Each number is 128 + 24 x the weight over its row's rms, rounded and kept within 0 to 255. Layers, rows and columns count from 0. The size above them is the row's rms in percent of the matrix's.

# layer 7 attention output, 64x64, rms 0.283, rows 0-63, columns 0-63
size [100  95  96  96 101  79 122 101 103  96  93  91 114  91 101 107  96  86  99  95  91  92 100 103  94  86 102 107 107 111 100 117  99 106  90  99  89  94  95  95  97 101 100  85  87 121  83  79  94 104  94 103  99  93 100  86 103  95  91  87  96 101  85 199]
[[167 156 130 181 106 119 103 132 145 140 130 119 111 134 144 100 147 154  69 135 151 108 128 180 154 127 118 102  96  80 113 123 116  83 127 140 116 120 183 159 134 148 126 135 133 146 118 170 148  85 128 124 121  88 127 110 122 160 134 116 126 112 138 113]
 [138 121 148 139 148 120 140  95 149 164 156 105  95  95 116 137 117 156 119 142 137 176  93 152 202 149 120 108 132  96 141 135 147 167 111 118 159 156 134 152 140  95 154 107 121 144 100 101 152 108  97 107 137  92 117 141 137  94 120 128 106 147 160 136]
 [130 115  95 134 104 164 139 109 198 144  91 131 139 178 136 143 172 145 129 130 180 106 183 105 129  90 115 164 138 117 114 119  92 137 124 119 116 134 115 116 145 151 133 124 108  88 132 139 117 132 135 131 145 143  88 114 124 136 107  99  85 148 112 118]
 [146 147 150 122 140 145 124  87 108  94 121 119 121  95  97 106 197 145 113 161  90  99  98 136  90 114 160  97 141 133 114 118 112 133 127  86  86 127 124 134 146 199 139 114 118 160 135 126 134  89 136 132  97 123 140 116 129 137 129 100 143 107 143 123]
 [125  99 146 146 145 120 102 133 138 141 117 107  91 126 112 149  86 153 186 124  97 166  92  94 127 167 161 144 160 131  94 154 105 139 108 169 124 134 132 128 154 133 116 122 136 126 111 104 142 129 128  86 109 169 162 102  98  93 136 160 118 164 122 130]
 [128 138 100 161 142 138 161 103 129 115 125  96 110 110 128 149 144 123 168 142 182  72  43 159 139 118  99 154 133 100 107 156 119 126 121 104 136 127 120 113  87 142 130 136 139 172 128 106 139 125 114 136 108 133 116 124 129 114 125 114 120 181 138 110]
 [ 96 137 164 101 163 133 160 110 120 186 147 154 136 114 148 105 134 106 144 151 163 119 143 154 107 115  93 169 119  58 118 163 122  90 169 152 156 131 139 119 148 145 140 110 132 130 134 135 140  95 120 147 119  96 122 126 140 143 153 112 147  91 123 104]
 [134  95 103 100 122 139 133 108 144 101 148 158  48  90 138 186 108 118 145 134  83 178 166 163 118 108 105 119 126 151 118  75 149 112 135 154 130 165 126 127 103 116 121 111 154 119 125 130 107 128 117 120 123 140 138 108 131 106 133 126 126 155 112 136]
 [ 89 114 181  95 116 119 192 111 127 144 122 110 111  97 168 112 128 149 125 133 120 137 138  69 138 153 150 133 164 142 116  81 160 138 126 143 115  96 142 125 107 101 132 109 104 129 127 144 118 133 151  92 110 141 143 155  72 134 143 154 103 135 134 148]
 [101 139 129 171 121 128 175 127  87  71  88 146 115 125 139 143 113 137 103 163  98 104  94 146 121 143 105 172 101 139 160  88 162 142 144 115 128 112 119 140 152 137 159  83 120 114 119 156 108 128 121  98 155 109 141 117 139 108 127  79 135 128 130 108]
 [ 96 147  95 178 140 119 137  95 123 113 155 159 142 156 133 140 163 158 162 103 102 116 189 166 121 137 148 127 186 144 172 150 136 131 115 104 140 161 118 119 147 120 120 129 111 110 142 160 124 157 113  94 116 144 129 154 102 156 111 159 133 116 127 140]
 [125 131 120 114 104 110 110 132  79 156  69 124 119  86  92 136 109 132 149  99 139 123  91 138 116 137 153 123 112  75 206 140 136 135 117 169 141 139 105  95 126 145 118  86 163 132 147 143 161 112 134  93 121 133 133 147 140 124 114 126 143 107 126 124]
 [126  93 161 137 180 108 150 133 126 122 127 112 173 130 112 146 177 126 129 155 101 101 123 159 127 110 113 139 117 102 158 117 137  86 113  92  87 127 171 168 107 159 149 127  96 135 144 110 111 156  89 135 120 119 110 131 144  79 126  98 112 102 113 137]
 [146 125  60  81 165 101 121 145 106 128 171 112 151 142 156 135 126 104 124 134 148 141 106 159 147 145 130 112  87  80 129 139 106 141 145 126 152 140 143  75 101 159 147  80 120 126 112 151 107 127 149 167 131 117 109 129 166 114 113 113 140 144 125 115]
 [120 116 130 170 152  67 136 163 156 116 139 187 152  98 121 107 134  89 112 127 130 111 129 117  84 147 106  93 122 124 137  82 110 107 155 119 152 153 117 152 111 163 135 128 141  88 114 128 113  92 170  96 105 122 133 142 118 122 116 147 131 128 120 170]
 [ 89 127 115  92 146 116  98 187 132 187 140 120  81 138  99  95 156 131 146 116 123 131 106 190 125 104  81 146 148 179 110  95 117  91 136 159 135 133 121 135 121 152 146 143 139 117 133 104 143 122 130 142 148 146 114 137 118 132 159 120 123 114 124 139]
 [125 113 137 131 132 135 120 103  76 117 160  70 124 138  98  95 159  60 121 163 136  94 133 157 132 104 157 134 161 157  92  98 132 127 145  98 157 136 105 146 145 145 127 117 112 171 131 113 112 130 131 144 144 120 141 146 158 165 121 102 118  98 107 112]
 [ 87 160 147 111 120 144 138 120 129 150  90 148 121 119 155 182 174  67 173  85 100 138  94 121 162 124 141 142 115 125 108 147 139 132  88 128 142 119 141  89 124 122 118 121 155 101 155 122 106 149 101 110 152 128 131 134  85 143 145 144 124  99 114 111]
 [ 78 141 178 120 141 114 126  93 150 119 119 129 143 188  99 126 136 147  74 161 110 129 163 135 149  92  80  87 141 110 101 151 136 114 131  82 144 109 126 127 133 122 153 118 120 136 147 136 140 132  82 152 160 135 107 127 139 135  88 128 121 111 105 128]
 [137 157  85 121 140 174 175 145 112 130 150 116 103 135  71 145 128 137 154 115 138  99 133  89 172 103 120 114  89 120 105 105 135 133 161 131 120 108 133 127 125 134 124 122 146 102 117 134 102  94 148  90 120 144 153 103 110 101 148 137 124 189 101 162]
 [104 169 105 115 148 134 121 149 140 155 143 120 140 148 140 114 132 133 131 207 125 142 141  92 125 145 162 108  99 107 158  63 151 115 113  89 141 116 124 128 101  84 118 126 143 140 102 123  93 134 129 117 153 145  91 108  84 116 129 121 115 106 117  92]
 [107 106 109 132 143 158 111 169  74 152 135 118 187 107 108 114 159 117 133 103 119 140 127 147  91 125 125 166  98 116 146 110 152 128 126 131 137 108 119 163 136 141 141 120  97 141 127 110  98 153 108 157 185 114 144 158 125 137 132  81 147 145 184 133]
 [127  88  79 118 174 136  75  63 126 110  97 159 119 130 191 131 113 115 134 108 134 114 104  95 136 137  62 132 139 117 155 112 115 124  89 129 137 119 131 138 121 126  97 131 162 128 121 134 149 140 117 131 101 113 140 130 128 136 115  85 122 141 145 127]
 [136  98 141 156  97 113 160 118  81 151 158 139 131 185 103 222 131 160 123 168 150 129 103 102 106 148 117 138 160 158 108 148 158 131 131 129 146 123 113 132 110 116 131 140 139 118 106 122 143 116 118 102  98 127 109 129  89 112 120 133 136 139 113 144]
 [ 69 125 114 152 109 157 114 120 183 110 132  59 120 102 162 174 138 137 137 116 182 143 158 134 115 166 111  99  72 130 158 113 126 141 144 124 116 130 110 120 117 146  94 132 137 103 158 120 150 130 147 141 127 126 130 125 143 147 101 123 105 116 136 134]
 [139  96 141  96 117 122  64 144 144 111  90 130 157 167 101 116  80 133 175 134 118 142 159 134 160 140 128 166 147 105 103 104 138 110  86 152  90 134 118 163 153 118 100  93 112 133 163 104 138 130 110 137 159 122 159 140 125 113 118 129 122 151 140 134]
 [ 97 112 132 120 146 158 149 142 150 185  87  97 173 125 118 116  85 165 122 133  90 101 120 126 142 165 113 145 152 160 121 141 135 134 115 129 109 181 114  80 119 104 110 120 133 147 121 131 160 176 142  86 124 146 118 143 130 124 148 142 118 152 106 145]
 [160 119 163  75 110 145 104 138  94 109 179 125  95 149 162  86 154 170 134 147 152  98 132 146 171 106  90 137 120 106 140 126 118  85 160 124 131 153 129 158 123 133 148 123 163 135 140 159 131 142 112 126 156 149 113 123 136 143 140  96 131 101 156 148]
 [120 134 119  99 141 105 119 105  96 165 174 132 124 161 138 127  98 187  74 118 115  86  99 127  98 151 134 150  54 161 122 147 131  90 143 115 129 156 152 150 125 148 139 105 146 132 126 117 127 136 113 131 134 113 134 118 125 152 106 114 165  92 127 131]
 [ 50 131 125 163 144 130 138 167 121 115 120  96  75 149 164 131  95 108 106 109 141 138  99  80 150  60 166 137 161 131 144 163 137 132 117 149 124 131 140 127 118 117 117 119 147 126 123 118 125 126 128 105 114 136 123 129 109 121 124 183 125 147 148 134]
 [129  60 119 168 139 113  97 159 128  90 120 123 136 166 162 128 113 167 144 115 132 143 100  91  91 105 108  83 164 138  70  83 149 135  87 133  88 131 104 123 124 128 117 127 138 137 110 116 143 126 138 119 115 142  91 122 125 102 128 126 129 134 125 137]
 [137 149 113 139 106 141 162 147 159 129 134 170 130 137 123 124 137 140 144 159 144 165  99  60 128 146 114  91 163 148 123 137 145 185 138 188  89 136 100  98 128 122 111 145 150 119 123 134 158 153 110  99 133 150 142 126 102  82 123 139 109 138 146 132]
 [123  98 126 105 171 129 177  83  97 112 117 162 112 180  76 108  98 119 162  74 180 103 166 127 114 128  99  92 100 136 132 137 119 144 130 118 141 144 128 143 124 148 137 119 115 149 153 122 111 139 136 133 108 101 134 144 154 141 107 105 123 106 136 117]
 [125  97 167 109 139 182 130 122 129 122 136 111 121 169  95 128 154 123  90 113 121 143 134 160  95 141  97 129  82 131 157 107 103  94 153 115 117 117 137 166 143 158 111 138 107 151 160 142 102 146 142 148 130 136 103 116 182 143 137  91 141 101 178 120]
 [136 132  82 114 167 152 154 164 106 100 134 147 135 195 157 132 168 123 182 104 115 170 128 179 113 175 165 131 150 110 156 127  99 112 118 117 126 125 128 138 154 122 126 130  79 120 111 136 161 108 120 139 112 133 115 139 126 139 118 147 148 115 122 129]
 [146 134 155 136  73 156 157  93 137 148 154 112 129 152  99  75 147 120 136  84  72 187 139  84 127 105 122 181 133 126 159 121 167 134 132 110 140 125 102 116 130 144 127 146 134 154 134 144 144 133 128 145 120 134 140 118 153 136 114 128  85 150 121 127]
 [134 134 144 145 137 149 104 119  94  98 113  83 117 132 148 107 145 116  87 156 124 170 160 137 107 104 108  67 184 161  98 138 105 130 101 142 143 114 134 175 144 144 157 140 148 130 116 114  99 154  90 135 123 114 115 125 157 131 161 105 145 107 132 104]
 [221 149 137 132 172 112 105 141 175 190 104  92 103 140 136 149 150 112 128 112 171 135 133 121 105 130 154 150 119 129 157 162 155 126 148 122 139 144 150 147 133 172 121 101 109 127 108 121 135 127 145 137 125 160 115 142 135 145 115 140 137 119 143 144]
 [107 169 128 136 196 131 119 117  66 135  87 133  85 105 111 157 127 149  93 109 146 109 168 157  99 109 139 166 105 120 124 143 129 121 140 148 125 162  95 136 102 142 146 132 116 163 158 109 109 126 100 111 136 114 151 145 156 153 111 125 144 110 118 113]
 [131  91 106 174 106 105 104  78  71 173 137 159 126 143 146 120 135 111  84  93 141 127 110 134 139 118 167 127 131 109 103 124 114 112 147 109 122 121  94 139 111 113 130  84 145 109 119 157  94 147 134 119 110 121 118 126 175 131 172 116  95 153 117 135]
 [114 104 112 108 155  91 143 122 116 139  98 130 119 152 166 140 119  81 146  85 100 161 120 133 172 129 118 110 139 138 110 112 113  68  80 141 124 116 123  84 163 103 103 164 140 113 100 119 127 166 108 145 161 113 119 129 117 128 116 147 112 151 120  85]
 [ 78 161  73 158  75 109 110 111 112 144 154  92 105 146 130 112 117 111 162 139 123  91 158 117 109 189  73 125 142 107 102 129 115 118 118 116 114 123 136 129 107 120 118 120 129 138 142 114 118 108 117 172 185 131 118 104 122 113 120 145 124 126 135 111]
 [136 124 153 107 149 105  98 130 111 101 126 121 114 116 115 107 130  72 126 120 138  83 147 150 107 150 113 124 107 110 160 120 118  86 132 164 143 126 154  81 121 137 104 155 104 173 107 123  67  83 100 115 143 124 153 135 137 104 106  83 112 108 125 151]
 [154 144 154 123 102 138 130 195 120 133  99 188 126 117 181 117 164 135 129  99  90 128 123 114 113 152 110 147 128 101 145 156 145 118 110 134 106 132 144  93 128  92 163 144 161 133 152 124 134  87 121 157 131 159 106 124 122 139 154 116 143  84 104 138]
 [157  95 160 154  96 139 153 117 169 130 113 109 112 154 119 107  93 134 162 168 104 123  93 180 104  90 131  82 110 110 152 102 137 106 182 144 122 147 140 120 122 138 124 113 125 110 116 146 130 117 163 142 111 130 148 158 170  95 111 108 130 151 137 135]
 [150 110 175 127 127 162 106 113 112 148 105 136 107 154 166 108 128 130 130 164 120 119 172 153  68 118 160 127  99  74 116  89  95 110 162 114 128 127 147 130 104 142 172 111 107 135 144 125 115 119 144 143 122 148 113 161 168 137 117 105 125  86 123 141]
 [127 129  98 191 127 102 154  92 145 138 127 145 157 161 126  72 107 112 138 124 142 147 122 109 154 109 170 180  73 155 136  98 148 160 150 156 139 128 117 130  96 141 119 111 125 114 138 129 136 119 142 154 128 143 141 149 135 153  94 115  90 147 160 117]
 [ 64 125 123  95 117  79 102 164 110  44  83 153 141 141  94 112 112 136 138 116 155 152 150 144 162 145 145 123 107 115 140 148 130 126 109 112 158 165 142 134 139 135 137 152  91 128 112 113 134 146 141 161 104 109 142 100 118 135 130 125 112 136 134 128]
 [133 139 175 121  93 119 104 149 151  81 148 116 102 143 174 140  98 123 146 119 139 115  87 175 117  84 146 154  98 146 115 159 123 152 145  72 122 134 152 151 107 126 136 123 130 122 122 107 159  92 133 115 122 128 100 145 149 164 159 126 168  99 128 134]
 [128 109 145 120  91 126 161 172 152 105  80 105 115 154 104 158 145  99  85  91 149  99 168 151 107 157  82 122 123  93  76 124 115  93 160 115 132 100 126 130 141 128 163 116 116 123 130 153 122 126 123 150 118 150  98 139 149 147 135 117 135 101 129 103]
 [103 122 178 145 119 206 102 107 153 163 135 183 141 136 124 147 103  83 143 120 146  99  84 135 143 178 136 139 146 133 145  90  89 139 111 133 128 125 105 139 174 121 119 126 132 127 140 170 125 106 141 135 133  99 121 135 134 112 113 124 109 119 137 120]
 [ 88  74 157 143 137 146  52 148 158 111 190 152 130  86 115 146 147 150 144 100 135  86 152 104 127  95 148 113 111 124 102 153 121 127 161 148 144 121  99 108 117 140 159 119 104 103 139 120 129 133 123 109 136 129 126 105 123 116  91 141 131 125 138 126]
 [100  88  86  94 102 107  92 146 117 150 134 119 145 141 177 141 167  73 126 145  85  99 170 106 124 126 106 105 100 164 162 198 138 122 107 130 134 116 135 140 108 131 133 135 121 142 111 141 147 128 135 138 144 109 148 109 127 125 141 104 143 117 101 114]
 [140 100 143  74 114 169 116 128 121  69  99 156 144 103 102  96 129 127 202 130 137 126 139 110 140 127 143 130 161 118 121 183 125 154 127 128 119 145 105 110 133 106 137 123 111 103  87 134 168 126 132 115 154 140 111 153 107 129 160 138 105 146  94 138]
 [146 141 121 114 142  92  97 101 168 122 105 138 111 121 112 128 128 151 139 119 105 136 113  93 170 163 151 157 156 163 124 107 174 139  93 128 104  98 107 103 119  82  89 127 162 139 141 156 131 126 135 126  76 154 170 129 137 125 121 146 161 162 126 153]
 [116 153 170 101 111 133 106 141 138 139 124 123 142 115  99 164 109  82  80 139 140 109 119  96 103 144 111 145 111  99 118 149  82 109 152  98 125 143 142 128 158 135 151 101  86 135 139 117 162 153 117 132 126 135 165 186 116 100 148 112 137 125 184 130]
 [168 128 164 196 170 131 115 145  83 130 104 129 120 107 145  91  99 138 177 123 139 147 147 111 168 136  79 130  83 173 134 148 109 149 134 140 136 113 137 123 118  95  92 121 115 102 122 139 115 140 122 139 131 108 161 106 117 119 136 147 131 100 119 113]
 [123  73  81 153 145 113 144 116 153  93 139 123 131 113 115 137 177 151 128 162 123 166 141 129 153 123 133 208 103 151 134 113 110 110 108 134 140 137 104 143 101  93 119 156 104 126 142 124 117 156 123 122 177 156 154  99 131 110 128 126  91 144 122 120]
 [136 149 125 165 154  83 134 157 142 133 129 144 161 149 176 130 100 116 136 110 163 121 137 156 115 148 120 146 166 116 140 114 127 120 177 127 104 127 152 130 147  90 159 117 109  82 165 166 131 135 138 124 103 161 126 129 151 143 175  94 149 148 149  88]
 [137 126  98 120 146 147 126 175 112 164 156 131 132 104 108 165  72 117  96 114 148 181 160 113 128  94 135 145 199 132 190 143 125 146 124 140 131 122 124 121 138 113  85 108 128 120 141 109 132 131 113 120 131 155 127 125 107  95 109 137 124 141  91 111]
 [108  68 138 169 120 156 146 114 162 125 126 182  74 132 119 106 115 163 102 141 118 113 139 171 118 144 159 105 125  89 155 186 128 112 126 105 151 113 122 123 123 109 156 139 114 139 137 117  96 118 117 178 158 108 128 119 114 152 127 125 114 117 114 117]
 [153 117 156 127 184 113 149 144 117 112 205 107 124 181 135 153 160 107 106 118  95 121 132 125 169 198 150 147 112 105 123 127 100 116 149 119 115 137 146 133 127 138 143 166 122 143 152 149 153 127 150 148 133 151 124 141 159 112 120 102 118 127 125 114]
 [125 125 122 144 187 196 131 138 169 125 125 148 127 109 143 107 117  98 110 174 106 153 140 105  77 141 107 176 120 150  91 187 128 147 133 137 120 122 111 136 141 162 121 126 120 137 129 122 125 114 123 124 101 125 153 103 148 164 160 132 121  99 120 154]
 [144 141 156 126 154 122 120 101 154 141 156 125 121 140 130  97 141  95 100 111 125  91 141 183  94 127 120 152 121 121 128 108 101  77 164 100 142 116 158 150 137 174 154 126 118 144 159 132 113 125 145 176 120 111 128 130 164 140 134  81 126  64 137 133]]